Weights of a small GPT-style language model, trained from scratch on English Wikipedia.
Architecture: LayerNorm before each block, rotary positions, no biases in attention or MLP.
Training: a variant of SOAP for these matrices, 162M tokens, 4954 steps.
Each number is 200 + 40 x the weight over the matrix's rms, rounded and kept within 0 to 999. Layers, rows and columns count from 0.

# layer 5 MLP up, 768x192, rms 0.248, rows 455-503, columns 48-95
134,145,163,244,177,215,217,227,169,147,315,221,183,265,157,146,189,206,204,221,165,179,187,173,224,199,160,267,207,116,205,230,150,169,199,191,198,197,133,183,237,227,157,212,224,232,208,198
193,117,235,196,213,304,194,228,232,262,208,105,277,115,243,160,210,185,174,212,236,144,242,208,239,209,225,290,160,267,227,276,247,198,214,179,146,200,172,192,219,134,162,214,245,194,166,221
213,167,195,210,153,173,258,225,227,201,151,213,283,156,180,210,219,207,149,189,151,287,253,233,98,68,126,197,210,217,170,217,201,171,188,196,159,112,197,239,290,216,190,140,194,175,225,203
166,204,224,262,152,211,254,185,236,257,177,212,188,195,256,170,166,311,109,205,239,192,293,157,223,194,115,232,201,216,176,246,238,233,210,168,250,235,147,215,140,240,152,184,184,228,216,191
242,213,198,131,138,231,215,196,140,150,186,192,150,236,177,214,219,233,151,260,188,154,165,211,194,190,215,240,184,225,166,227,127,214,262,202,131,274,157,174,206,203,217,220,173,249,217,203
196,160,224,243,140,280,237,180,181,140,193,202,155,203,203,209,207,179,225,226,265,146,204,157,182,203,260,152,222,220,231,169,196,193,230,144,241,181,247,197,163,152,185,204,120,197,117,215
185,160,192,202,211,251,266,166,238,223,145,123,209,239,211,219,209,234,185,172,202,270,178,181,156,144,234,171,136,173,191,181,209,258,285,111,208,192,177,229,122,201,134,191,138,103,185,177
166,254,147,241,225,217,194,132,261,169,157,251,173,258,205,165,221,215,171,175,173,231,218,230,138,183,133,184,161,276,228,198,85,174,196,177,199,181,180,217,153,177,283,188,229,216,202,203
234,203,258,266,217,206,165,218,159,211,191,113,184,244,232,207,200,139,218,136,216,177,315,224,244,214,184,220,116,172,185,107,177,199,267,161,140,212,191,157,212,116,170,223,246,207,119,227
151,285,175,190,191,201,170,218,230,118,145,218,194,185,157,203,166,181,185,174,242,77,169,206,258,224,219,187,211,193,230,153,172,237,228,221,248,205,159,189,164,166,174,247,146,166,306,139
160,197,218,245,203,237,181,202,203,258,208,200,214,206,226,164,201,221,234,201,158,199,226,192,195,188,189,239,165,176,225,258,136,163,178,255,214,170,186,245,218,221,189,166,209,103,100,238
142,205,223,199,192,181,203,166,141,249,182,152,276,186,245,281,209,172,145,177,199,205,232,202,228,280,198,180,198,174,211,152,201,257,203,253,192,248,171,242,188,145,150,227,234,189,231,228
231,226,226,203,183,189,168,216,141,204,133,167,170,168,181,203,165,235,204,160,179,215,184,286,301,153,257,216,266,231,121,99,142,200,131,209,264,279,224,223,196,188,164,193,156,299,214,150
175,187,212,212,237,217,191,228,215,182,268,214,186,238,227,284,181,217,201,233,151,188,211,205,147,182,173,155,268,183,244,167,233,171,226,225,218,195,235,261,187,189,268,180,130,167,193,212
150,177,212,196,190,185,133,210,156,162,195,212,133,142,163,159,121,187,232,203,114,254,172,196,191,249,224,163,185,233,118,169,258,138,210,268,245,207,160,265,198,118,116,161,188,130,219,241
219,231,157,182,209,165,189,137,162,188,141,204,217,108,123,113,243,246,216,292,239,183,212,238,213,213,253,251,242,214,216,255,162,172,221,172,228,198,196,220,174,196,186,169,144,232,196,188
164,234,206,225,222,193,215,204,124,211,176,162,170,230,273,188,267,185,306,136,201,238,199,222,217,207,180,136,243,181,243,181,211,213,169,91,220,85,152,267,286,190,239,202,250,214,192,225
205,186,209,244,200,220,191,241,229,207,178,150,210,304,197,241,110,176,194,187,185,189,195,201,243,223,109,154,171,171,190,154,142,149,212,249,222,211,196,266,179,113,229,194,179,205,240,207
178,167,175,223,236,205,142,140,196,230,230,210,192,203,225,232,174,204,169,209,216,218,259,198,155,141,211,243,258,148,244,283,223,253,249,233,211,206,164,206,209,173,192,196,145,237,157,252
205,223,221,207,212,247,189,172,216,262,191,224,196,161,210,241,214,227,235,126,210,208,251,257,180,140,228,235,196,279,225,185,249,188,233,247,224,183,193,231,210,186,229,189,179,181,167,211
241,218,168,169,134,277,171,180,222,172,149,254,148,198,232,184,119,207,194,234,155,300,150,208,259,207,194,228,201,221,253,209,239,232,224,186,231,178,200,128,167,219,160,211,181,212,217,189
223,177,195,169,202,244,257,236,178,265,236,227,173,282,192,175,254,191,198,168,189,203,206,116,233,256,161,197,214,132,178,152,254,200,205,229,178,238,258,187,141,192,178,151,141,261,217,151
203,193,165,192,250,219,231,217,229,228,138,282,181,193,241,118,203,162,280,199,239,167,165,208,188,228,212,171,188,202,226,209,211,229,154,248,163,142,109,265,219,299,209,188,208,251,240,200
201,189,181,303,195,220,210,186,215,187,213,220,163,143,203,212,132,239,108,126,156,199,176,204,178,167,153,258,238,152,267,175,274,166,205,258,201,233,192,274,180,195,135,202,223,198,194,132
249,217,187,266,222,210,193,160,226,219,204,179,187,175,165,147,230,225,160,190,196,237,121,163,247,214,243,158,218,194,172,176,233,186,228,231,222,203,232,223,204,187,216,250,168,200,169,221
231,191,212,111,299,197,189,158,199,166,239,142,205,224,221,337,189,152,166,214,189,200,108,180,220,303,166,162,146,276,302,206,204,214,290,148,92,180,186,211,214,213,218,203,185,170,189,211
213,278,140,212,167,236,200,213,224,203,229,223,176,200,206,163,215,218,191,209,127,199,204,180,193,197,195,189,213,155,222,193,224,204,199,156,240,104,176,200,234,154,157,181,216,163,188,237
132,212,162,208,215,258,188,158,188,184,210,177,150,254,217,172,216,172,153,226,193,202,193,170,220,178,201,198,227,166,196,212,177,240,208,217,203,179,180,197,201,151,198,130,231,291,224,223
238,151,158,166,207,226,144,221,197,135,171,149,212,159,196,203,156,201,219,241,200,150,212,209,133,172,274,143,200,253,169,228,176,198,150,239,214,151,126,139,166,213,181,152,179,195,194,209
225,195,253,174,166,241,198,132,122,172,275,253,184,220,211,186,174,241,181,182,198,206,203,202,199,196,219,130,164,227,109,225,213,194,217,72,222,281,171,268,188,168,117,168,237,89,185,155
194,183,183,135,168,157,183,222,276,202,186,181,234,198,175,212,202,139,219,211,280,160,211,148,207,193,109,247,188,181,195,273,272,161,193,204,165,217,159,247,168,209,177,250,274,151,148,215
222,191,228,137,201,256,240,176,166,164,221,212,183,158,180,201,218,209,97,185,180,176,145,164,180,187,249,175,166,180,203,248,223,178,241,213,269,180,172,128,192,205,215,135,142,228,211,147
125,264,225,239,266,208,212,163,193,190,160,236,255,217,198,252,178,195,209,299,230,300,210,182,186,199,222,195,234,218,235,200,211,189,206,208,153,229,222,195,197,184,160,164,200,208,233,184
223,227,214,223,209,181,163,228,213,207,235,211,167,222,180,229,185,176,193,179,227,213,219,242,177,232,152,199,143,188,161,224,219,213,243,159,184,301,182,236,233,135,147,237,211,141,222,224
173,159,187,189,204,255,179,235,234,186,169,185,196,194,188,176,194,129,211,249,160,200,210,193,205,249,237,213,194,206,238,222,182,189,170,202,168,293,193,158,158,160,215,178,205,210,207,182
225,228,177,196,243,233,194,143,194,205,196,200,183,186,282,202,239,151,168,182,262,191,256,205,233,204,143,230,124,247,228,215,128,214,207,146,205,215,192,215,231,79,233,226,229,234,188,221
215,178,197,172,198,167,194,202,171,209,194,179,154,175,178,155,259,231,180,169,189,179,214,186,215,203,225,234,247,168,189,259,194,249,189,182,231,179,168,256,148,174,194,182,205,186,241,230
218,227,203,178,203,203,170,224,239,232,219,179,140,121,247,108,230,191,160,93,226,219,144,218,180,173,274,145,204,206,211,204,228,138,211,303,196,195,209,223,227,204,241,163,192,159,185,293
215,268,168,126,236,183,300,187,147,207,191,194,241,244,221,154,138,200,119,214,185,141,239,228,199,218,175,216,193,233,183,220,135,189,212,215,166,194,211,209,201,223,219,201,211,249,195,245
147,178,228,195,201,146,184,176,206,248,155,207,180,152,197,219,199,163,233,252,185,161,145,161,181,141,297,240,226,277,211,176,236,188,225,149,194,134,160,168,213,147,219,211,117,162,163,164
230,245,212,244,185,236,103,253,106,198,202,131,194,157,228,237,227,248,200,212,214,185,178,188,203,195,202,282,266,166,167,230,199,182,225,144,163,232,194,208,231,196,158,192,158,256,227,134
191,239,236,116,192,163,230,189,198,254,147,124,197,194,265,180,204,205,221,157,209,174,173,197,162,275,163,170,219,246,178,179,210,223,258,220,197,217,279,249,226,208,210,195,209,190,199,190
164,195,154,190,291,157,164,230,255,254,245,217,171,267,188,180,206,164,199,222,132,145,293,238,211,110,238,271,148,277,239,218,193,158,159,163,111,245,262,155,160,246,232,222,180,192,220,128
169,183,211,199,204,158,183,158,223,126,232,198,164,157,236,211,211,189,85,178,191,203,193,240,156,292,237,208,191,248,204,144,232,201,136,134,155,156,126,174,191,259,175,231,275,178,181,259
158,255,230,192,251,272,200,195,169,193,179,217,202,143,261,198,165,207,215,288,166,195,157,241,233,244,152,201,181,182,200,278,198,185,191,172,196,203,173,209,171,184,205,219,184,154,240,193
157,273,221,189,136,199,166,210,192,241,183,195,236,248,287,186,188,61,261,142,110,163,336,170,157,121,207,204,199,222,274,125,188,197,188,139,174,305,191,200,196,144,238,139,140,191,151,117
199,125,261,213,243,140,206,165,221,163,225,204,267,202,250,205,224,250,215,172,168,118,167,227,210,174,255,110,187,178,209,205,234,197,119,163,228,187,196,196,219,263,203,198,185,107,261,171
253,149,173,182,329,184,232,222,260,140,155,172,136,225,223,197,137,175,164,243,217,241,204,132,145,215,208,169,137,208,210,229,229,157,192,210,288,281,107,184,207,195,214,120,193,200,220,199
175,196,187,219,222,177,162,104,238,203,187,173,232,258,216,191,163,189,245,231,180,248,151,166,265,208,160,214,190,226,151,171,158,222,209,189,195,188,262,94,171,240,166,243,197,184,169,146
# layer 5 MLP down (transposed), 768x192, rms 0.239, rows 455-502, columns 48-95
144,206,118,239,234,214,179,260,203,231,326,187,261,181,206,169,175,163,255,185,192,189,176,136,298,199,227,227,266,183,295,188,187,270,151,192,176,197,167,156,156,139,123,184,181,205,185,207
207,199,223,218,168,229,214,149,156,162,109,216,214,213,176,192,167,136,227,194,237,200,257,194,268,30,141,270,138,149,200,284,132,188,191,105,228,239,308,218,224,242,164,146,197,244,126,248
214,195,208,236,176,178,145,266,154,270,220,182,273,160,195,234,208,225,253,192,220,206,220,223,168,199,113,153,253,207,178,187,226,260,165,223,235,212,192,215,133,158,242,242,209,188,223,196
169,235,227,239,190,254,158,178,220,267,172,264,145,241,213,193,231,202,266,142,251,146,276,211,194,211,200,201,112,262,174,184,178,231,238,183,192,196,229,211,216,155,171,217,165,267,219,131
221,185,211,141,170,146,218,182,184,256,192,179,187,158,202,204,204,256,135,218,219,200,151,51,200,235,195,192,173,213,205,191,174,220,160,164,153,184,163,224,210,256,279,181,185,230,175,181
209,156,224,211,233,242,202,299,187,152,213,229,171,194,246,258,153,177,199,211,183,149,182,218,194,159,164,209,123,226,226,273,187,181,212,179,179,275,170,211,181,261,266,205,258,231,203,168
172,217,196,105,113,178,240,232,208,256,227,238,220,240,282,221,150,204,203,195,182,184,208,147,160,255,234,226,224,269,139,155,207,155,205,265,246,190,192,186,211,228,246,122,220,200,239,218
151,235,178,252,187,302,246,208,285,141,197,260,159,267,149,137,109,206,188,198,164,233,122,102,212,187,111,182,183,150,283,162,106,144,168,214,90,156,143,225,167,205,269,167,331,157,175,146
149,210,144,240,198,165,228,217,279,122,197,223,130,239,217,179,252,82,182,258,157,229,257,219,248,230,204,216,193,197,207,180,232,228,223,164,142,192,221,127,182,197,188,180,178,108,216,235
181,211,133,208,203,259,276,201,163,247,173,206,214,183,220,182,151,217,244,238,179,141,155,234,229,200,40,184,275,236,175,185,172,189,196,235,252,193,135,258,106,201,212,156,221,181,190,190
197,172,239,167,181,263,185,237,253,197,158,149,169,211,218,144,154,218,151,142,219,187,189,215,251,148,43,174,222,206,166,169,215,195,197,187,162,218,189,193,167,172,202,222,223,199,179,243
244,116,189,197,259,184,232,245,173,140,175,189,216,178,214,220,208,189,195,226,212,217,201,192,242,253,248,198,231,235,219,199,199,205,190,222,209,239,200,195,159,215,160,223,166,200,211,182
164,154,234,188,188,159,175,216,190,217,186,189,168,199,222,129,194,85,200,213,278,217,229,221,232,200,298,176,151,208,138,243,203,148,291,223,260,181,226,215,180,107,147,175,178,195,215,223
155,262,234,218,147,180,213,159,176,264,146,200,244,178,192,181,227,236,161,172,196,189,185,207,227,270,115,149,184,163,156,186,208,205,207,161,200,235,188,197,208,207,225,229,208,215,169,232
221,119,222,133,164,213,281,181,192,195,231,326,255,213,218,159,188,80,225,171,141,191,190,203,187,203,151,180,248,188,227,228,164,191,202,140,200,247,225,199,294,205,152,197,197,140,200,205
232,262,198,242,247,190,196,238,187,197,152,158,164,136,156,183,243,189,267,177,195,242,145,235,195,203,234,217,227,142,222,164,235,211,199,242,213,212,167,205,156,208,230,143,170,187,245,241
273,192,135,168,175,211,208,235,150,266,301,224,178,167,207,116,198,237,251,256,188,282,247,188,236,221,292,269,178,204,208,121,193,209,158,168,246,202,199,219,190,201,148,249,175,243,242,173
199,198,173,195,200,254,254,230,262,171,206,207,190,175,211,185,206,205,246,224,140,130,194,126,129,186,234,249,197,219,142,185,214,184,154,209,173,200,231,202,226,252,178,171,144,226,225,173
163,187,180,156,169,138,192,207,205,190,172,183,203,294,244,261,196,170,200,182,217,184,155,199,164,153,218,145,227,287,160,236,226,197,224,222,198,206,159,204,240,165,274,206,231,213,220,137
234,214,164,232,206,203,202,168,202,240,211,199,188,238,138,224,212,236,232,147,96,190,218,178,193,179,39,200,203,223,220,146,200,267,210,173,122,239,286,152,205,266,199,225,149,254,227,209
218,197,133,259,200,284,173,169,179,268,162,242,184,188,235,120,162,197,178,213,187,124,149,226,227,240,153,209,121,281,155,187,162,170,238,154,148,231,171,191,177,186,225,213,279,216,137,174
193,270,227,190,185,175,201,261,152,233,173,191,161,200,204,181,237,135,220,179,162,227,244,257,264,142,220,241,208,322,154,175,253,168,259,182,205,211,243,205,257,261,146,187,212,172,158,197
256,206,170,184,255,142,151,246,186,216,220,278,277,183,241,179,217,169,182,174,215,210,138,225,191,289,324,170,214,211,233,239,241,148,193,133,193,205,194,190,152,228,207,148,220,159,221,181
197,172,238,88,180,311,193,161,191,294,235,211,193,123,212,126,199,127,202,172,238,312,246,194,166,208,239,207,203,189,200,276,207,196,227,224,209,165,123,226,207,175,146,150,171,222,117,208
159,235,172,205,186,150,222,159,203,193,150,177,149,163,157,204,227,198,235,208,126,289,238,161,208,170,199,191,236,203,207,211,132,196,194,186,120,189,167,225,253,243,195,216,236,236,208,243
185,260,179,168,199,161,237,189,249,206,245,199,150,176,213,188,173,158,198,236,155,243,145,185,176,250,112,179,208,181,226,220,196,244,102,110,217,131,122,194,98,256,262,247,198,184,286,224
200,288,197,186,209,239,236,225,157,188,196,219,193,129,154,272,140,185,255,176,163,185,215,168,241,241,142,281,191,200,204,201,228,221,154,247,220,204,287,138,178,259,177,265,184,218,128,136
287,230,224,162,257,225,164,207,174,236,203,159,176,230,207,206,200,174,253,173,180,247,256,197,219,158,196,198,165,162,280,142,163,215,200,173,236,216,150,273,171,208,145,149,138,201,136,243
208,179,152,211,249,186,200,217,235,197,208,196,190,146,224,199,177,146,188,157,228,228,181,249,187,237,251,159,233,215,191,115,205,220,165,227,189,207,276,224,250,201,150,241,223,230,195,238
234,140,176,88,185,313,151,227,258,219,239,137,172,139,177,242,125,71,207,200,200,297,214,113,80,135,333,218,137,172,244,210,277,188,141,195,157,189,235,155,225,238,214,175,292,157,233,230
197,205,176,98,248,197,189,146,219,234,155,188,182,219,221,222,208,155,217,180,238,170,227,179,151,299,284,158,164,177,222,209,264,250,136,241,196,161,185,264,190,170,230,193,222,168,214,224
171,201,186,182,214,177,190,200,196,219,195,215,194,164,222,164,211,210,199,170,191,180,205,174,229,219,165,182,206,218,177,192,181,207,228,190,200,200,181,230,201,194,228,206,222,243,200,251
221,182,175,196,184,179,139,198,221,132,159,227,214,177,222,157,160,265,128,177,144,171,175,160,197,184,103,170,164,167,175,214,138,224,196,238,150,230,273,162,181,235,195,142,184,154,192,260
164,195,163,191,196,192,157,210,193,267,218,202,215,176,230,238,254,150,216,191,175,223,197,193,217,177,156,154,234,257,197,176,227,269,221,256,206,196,184,216,196,180,247,110,141,257,201,214
243,200,190,196,227,205,251,168,188,226,201,221,198,203,191,184,228,198,158,220,206,176,188,170,126,246,109,199,260,172,150,171,188,232,239,133,198,154,196,207,268,184,197,189,200,212,155,246
152,195,182,208,251,134,224,186,180,203,240,216,122,208,190,207,203,174,200,182,183,157,190,154,141,231,215,145,164,227,260,257,127,192,186,163,198,227,163,234,194,140,195,218,195,205,181,232
195,198,220,177,195,134,155,286,175,196,264,189,190,194,143,154,200,160,224,173,182,236,151,167,217,186,180,232,164,158,206,237,194,217,162,231,234,221,239,137,249,226,207,169,123,202,194,195
229,192,210,148,190,231,234,189,222,163,172,152,191,278,208,202,250,211,188,265,176,207,196,254,185,221,152,224,203,242,143,160,180,185,274,154,193,143,269,199,106,204,227,203,268,150,263,159
222,227,213,170,195,197,176,244,189,200,209,237,227,177,181,220,208,264,196,187,252,197,183,163,233,193,240,216,239,212,273,325,180,246,223,195,187,169,178,148,209,170,203,240,175,188,209,244
182,238,149,142,185,225,246,202,160,237,190,225,190,235,257,249,192,174,259,270,203,158,175,153,188,157,161,260,180,208,251,199,197,132,258,176,242,252,194,92,256,192,161,252,164,253,152,256
246,227,268,173,231,174,188,121,202,201,210,150,201,100,209,215,230,184,176,173,211,160,336,101,230,195,296,139,228,135,276,149,245,232,279,198,238,221,256,258,210,180,151,201,216,222,196,228
192,181,214,247,240,221,198,186,203,198,173,195,182,174,171,170,217,165,180,207,204,162,206,182,245,184,196,223,134,226,162,230,239,154,191,230,177,202,218,166,196,213,196,187,187,203,178,181
214,179,247,218,284,243,237,130,213,204,168,262,256,178,237,244,245,223,209,147,298,186,109,203,232,328,274,95,148,183,181,242,250,219,216,213,211,85,224,246,272,151,166,178,195,169,210,194
268,229,252,196,118,200,181,156,174,143,161,128,193,191,263,205,223,223,135,233,246,152,223,203,78,183,147,222,186,329,239,193,192,267,172,192,160,131,122,256,170,183,283,235,164,179,136,228
192,263,175,185,207,149,226,220,266,143,180,176,148,152,252,198,203,215,214,209,252,218,124,217,226,201,167,194,197,210,231,231,235,269,187,253,239,195,185,233,176,218,160,219,176,207,213,228
147,169,223,181,300,196,212,239,201,212,197,94,131,195,159,162,273,235,116,207,250,138,174,236,235,275,262,208,238,197,169,286,251,201,111,191,234,119,137,132,210,189,169,166,176,268,289,196
217,109,152,209,175,188,225,149,267,249,250,94,140,203,256,185,184,99,192,144,217,96,267,189,238,176,149,200,290,139,195,194,232,228,215,179,263,108,249,173,156,212,215,121,259,167,285,194
213,185,200,253,201,169,163,242,202,220,196,170,206,199,189,194,214,214,189,220,263,216,238,209,209,198,529,214,222,218,188,240,223,218,203,157,185,213,222,242,193,192,145,216,227,187,225,202
# layer 5 MLP gate, 768x192, rms 0.24, rows 456-503, columns 48-95
167,205,279,201,272,164,218,257,154,183,267,268,145,133,227,221,229,176,207,185,126,220,186,203,215,167,235,205,190,179,133,191,212,180,210,228,215,201,169,166,148,273,191,236,260,213,192,164
131,229,168,265,212,148,203,226,186,214,264,199,220,161,207,218,174,266,202,179,269,123,216,238,241,197,235,200,179,121,185,214,182,250,222,140,230,212,162,162,246,193,206,183,239,182,203,206
139,180,186,276,229,206,218,201,212,268,152,216,227,157,226,153,176,189,172,144,246,212,245,183,187,231,137,240,219,308,176,295,179,278,246,249,213,176,228,202,175,196,183,137,180,211,235,149
274,187,173,179,173,102,206,227,144,192,250,163,234,199,128,263,236,197,186,191,238,183,230,180,232,261,190,232,206,229,187,210,171,280,208,132,240,186,206,236,196,280,236,231,257,205,143,178
201,227,227,195,235,213,164,193,198,239,220,204,190,187,199,235,154,103,191,170,214,216,167,242,156,270,202,187,276,202,210,165,187,198,151,186,160,181,204,207,257,226,189,197,212,206,212,184
206,187,196,184,240,169,195,183,166,223,245,246,194,237,185,199,188,186,184,178,171,155,252,243,190,202,228,178,213,287,210,136,124,109,226,228,219,291,231,146,228,269,274,163,286,210,220,230
104,260,163,216,186,217,175,151,249,199,229,237,210,283,173,203,231,189,187,156,207,153,197,213,79,218,266,160,177,309,166,208,235,138,199,226,290,208,188,149,126,165,161,171,215,256,213,245
298,224,246,277,225,206,219,230,186,202,210,188,283,234,221,242,145,134,224,187,209,125,189,229,137,208,231,209,149,169,186,181,188,267,221,121,112,214,226,179,145,152,219,178,243,213,107,229
172,204,210,152,221,157,236,236,238,125,184,260,162,197,183,222,298,234,203,187,239,207,274,211,203,254,203,248,232,164,201,214,218,219,163,218,156,270,174,74,233,160,207,230,247,248,175,145
176,208,205,237,201,208,253,235,142,235,181,246,184,184,233,160,180,174,218,178,133,271,233,170,223,221,173,146,288,200,154,206,188,237,193,174,250,224,214,242,210,172,192,233,233,144,144,175
165,213,193,174,171,257,191,111,141,206,165,208,185,239,183,176,172,199,187,182,176,224,189,215,209,215,241,190,202,246,182,214,195,210,181,183,157,274,133,254,207,157,178,208,258,196,252,230
246,217,322,176,233,275,192,202,202,145,186,164,184,254,99,125,227,191,221,160,246,131,103,193,123,213,236,253,189,256,184,151,170,212,204,262,244,177,208,203,58,250,152,154,223,243,184,166
173,234,247,131,181,184,211,259,168,182,222,235,143,255,241,175,206,200,201,201,182,238,223,236,241,156,163,218,198,145,182,180,132,248,132,198,186,158,200,202,198,133,210,196,181,251,246,173
200,290,218,147,175,176,252,223,109,245,133,183,110,213,208,259,194,198,149,213,44,161,176,250,161,216,236,138,154,217,192,184,197,264,223,196,163,134,146,191,172,208,237,163,163,249,259,225
224,218,210,226,180,161,175,286,223,198,213,196,222,229,219,226,226,183,173,167,213,195,142,199,130,176,200,201,143,222,237,185,191,199,206,211,165,153,219,168,243,218,161,217,245,215,221,182
194,229,206,254,195,208,237,171,247,133,190,165,151,224,148,221,205,212,132,250,202,178,165,265,139,123,244,241,233,187,142,174,184,181,177,248,164,263,203,135,128,218,157,153,126,190,175,171
185,233,175,172,157,195,252,166,174,202,180,189,217,238,186,159,248,274,222,188,242,180,158,184,198,214,233,178,276,199,123,190,217,207,192,193,173,227,213,244,228,157,146,233,227,258,186,172
236,166,248,209,177,150,178,180,219,207,284,158,172,238,238,226,244,169,203,212,217,227,228,206,208,134,148,219,170,200,263,238,164,183,171,216,137,197,150,212,157,212,181,199,172,190,176,179
236,282,262,158,167,195,175,200,277,237,266,164,255,182,218,181,243,230,234,186,174,269,163,334,222,162,197,186,118,133,142,171,214,106,237,211,185,193,212,294,209,177,215,323,231,226,106,198
204,211,214,215,218,184,145,211,222,149,231,266,162,181,236,164,212,213,281,130,178,220,153,265,180,250,150,221,152,155,210,234,284,228,235,214,228,174,200,235,218,231,228,202,249,253,197,257
183,152,201,160,137,240,241,267,240,170,220,198,222,232,154,246,196,201,222,200,222,214,194,228,193,244,184,207,215,142,212,185,194,204,250,200,224,186,157,176,243,129,241,244,245,212,163,239
219,187,147,170,133,222,177,184,198,197,246,155,156,247,215,257,184,233,148,205,137,290,233,213,210,175,192,201,195,174,203,220,161,171,241,163,263,231,260,219,160,170,221,257,222,189,176,267
176,218,135,199,176,106,195,213,187,249,203,117,245,193,231,149,169,163,275,187,236,249,219,144,178,189,201,170,177,270,192,191,122,262,173,244,180,267,221,225,238,247,224,189,145,192,283,178
169,210,228,165,176,163,186,158,200,227,230,171,182,147,262,201,222,267,190,209,210,221,198,264,189,226,190,197,179,279,187,191,206,277,156,219,224,223,179,164,173,187,134,202,182,144,176,185
117,233,233,265,217,135,259,135,193,202,128,288,210,210,194,243,213,251,266,112,166,207,236,209,223,68,224,92,159,202,172,213,212,210,149,195,171,254,257,179,264,237,103,199,161,228,211,213
204,245,200,186,185,266,190,204,199,214,252,193,182,219,241,221,258,104,151,216,147,217,177,204,226,242,173,216,206,155,190,151,237,195,204,162,256,177,141,225,245,204,175,193,212,166,242,177
192,236,157,201,254,230,218,250,209,193,199,145,197,189,233,252,178,209,233,182,180,214,218,156,147,180,193,225,225,158,287,190,225,237,244,217,282,190,203,234,183,145,130,165,166,193,207,209
185,247,222,158,161,194,202,220,180,252,206,217,210,211,165,179,216,181,192,258,228,234,208,236,206,165,179,246,166,220,224,175,259,183,198,130,152,177,199,274,237,199,189,200,207,214,183,208
183,229,260,160,252,194,178,120,169,202,233,223,192,253,209,227,184,334,184,134,122,228,119,257,243,132,316,221,196,196,227,164,248,258,133,120,165,298,201,159,213,173,159,217,214,149,99,172
260,178,207,235,166,242,203,183,197,160,183,186,258,284,177,167,233,239,196,242,235,189,212,164,208,200,133,172,221,154,192,117,144,257,234,199,224,281,147,221,274,195,184,143,161,182,196,231
148,194,156,219,148,193,224,201,124,222,176,247,226,174,200,211,195,131,205,137,213,165,198,127,219,198,194,143,245,220,212,212,178,215,258,160,168,124,156,240,247,226,216,240,202,206,200,242
203,207,197,175,196,188,205,249,197,168,229,167,179,182,174,198,213,91,164,227,201,120,221,151,192,166,185,133,157,193,276,178,192,258,176,139,275,163,185,265,208,179,129,205,172,204,270,156
304,230,172,141,192,183,291,227,239,223,209,219,171,183,254,192,215,178,223,233,164,141,181,179,198,235,232,135,202,154,194,228,213,186,210,257,213,224,190,143,209,166,242,185,157,214,195,222
201,259,160,221,253,184,191,155,144,217,160,208,190,270,251,144,217,212,144,195,161,174,243,168,226,247,184,217,235,233,150,157,201,247,234,205,235,197,235,276,300,204,194,227,228,193,205,169
180,197,203,159,214,183,153,135,162,268,171,170,185,214,236,231,251,203,208,228,201,209,180,235,199,213,209,223,180,189,156,188,175,215,176,251,160,217,195,107,234,218,180,140,235,174,201,225
159,182,183,184,197,187,230,209,185,221,225,243,154,160,223,176,234,222,217,203,206,222,228,200,166,180,264,164,256,223,308,183,239,160,144,151,227,179,156,173,196,238,159,195,209,141,183,214
206,185,252,298,163,174,201,195,199,164,222,202,227,188,197,278,181,223,240,274,103,182,203,117,204,175,221,146,167,166,243,229,269,199,159,206,332,242,232,108,202,193,240,165,149,219,124,223
222,185,218,184,226,236,161,252,152,265,205,191,162,188,230,213,132,196,237,252,201,202,221,211,207,190,117,160,261,185,178,174,223,174,157,256,231,172,235,215,242,226,122,294,229,239,162,134
231,197,225,113,174,171,286,167,115,266,227,194,249,247,234,286,170,186,235,215,189,181,211,173,210,219,199,223,175,180,281,202,232,203,227,173,222,175,208,228,190,149,161,135,199,235,183,204
196,203,204,246,231,317,226,343,193,223,217,232,273,206,119,158,112,173,261,179,243,235,157,221,102,199,230,228,216,223,216,261,167,223,223,177,212,175,179,213,254,187,125,162,242,132,194,125
197,237,228,210,228,169,235,158,193,244,219,238,181,197,137,208,164,215,220,191,220,183,201,261,180,280,208,164,202,244,256,221,223,138,176,186,255,210,205,164,124,206,227,185,172,157,244,192
240,305,182,278,119,174,217,278,285,176,177,212,168,258,222,155,194,190,163,266,75,219,263,219,201,102,151,228,162,214,203,208,209,216,168,258,180,194,308,196,162,292,219,255,119,243,201,210
196,157,202,233,174,307,202,255,192,183,184,159,177,328,135,181,350,216,140,114,235,114,172,232,149,205,203,166,130,228,105,162,298,303,189,139,159,190,258,189,182,165,253,172,239,142,186,231
198,122,151,249,154,162,184,196,215,237,174,202,231,240,154,185,232,147,187,168,198,242,232,210,186,132,271,194,207,178,194,169,188,188,238,181,206,195,185,139,195,180,163,182,181,188,146,248
275,115,227,177,210,283,179,160,113,194,251,176,195,130,239,172,335,245,117,176,253,193,195,201,241,309,199,52,234,128,147,202,202,203,245,272,261,176,119,165,248,116,156,159,255,100,147,207
183,187,230,183,157,144,248,231,228,212,262,127,289,209,197,196,152,214,248,182,174,205,242,190,136,265,161,277,134,198,145,236,176,222,226,148,243,246,172,217,268,251,182,217,221,213,193,163
162,210,185,249,98,242,219,187,127,245,204,229,232,223,178,229,247,165,247,194,154,163,138,299,244,117,233,192,241,165,199,182,224,221,190,212,191,169,254,234,154,152,160,219,197,199,150,221
188,198,206,175,230,178,194,176,249,220,198,186,193,234,191,222,145,202,188,231,215,217,154,181,234,170,239,210,151,234,153,162,204,238,151,230,183,170,202,136,214,251,222,197,122,191,175,179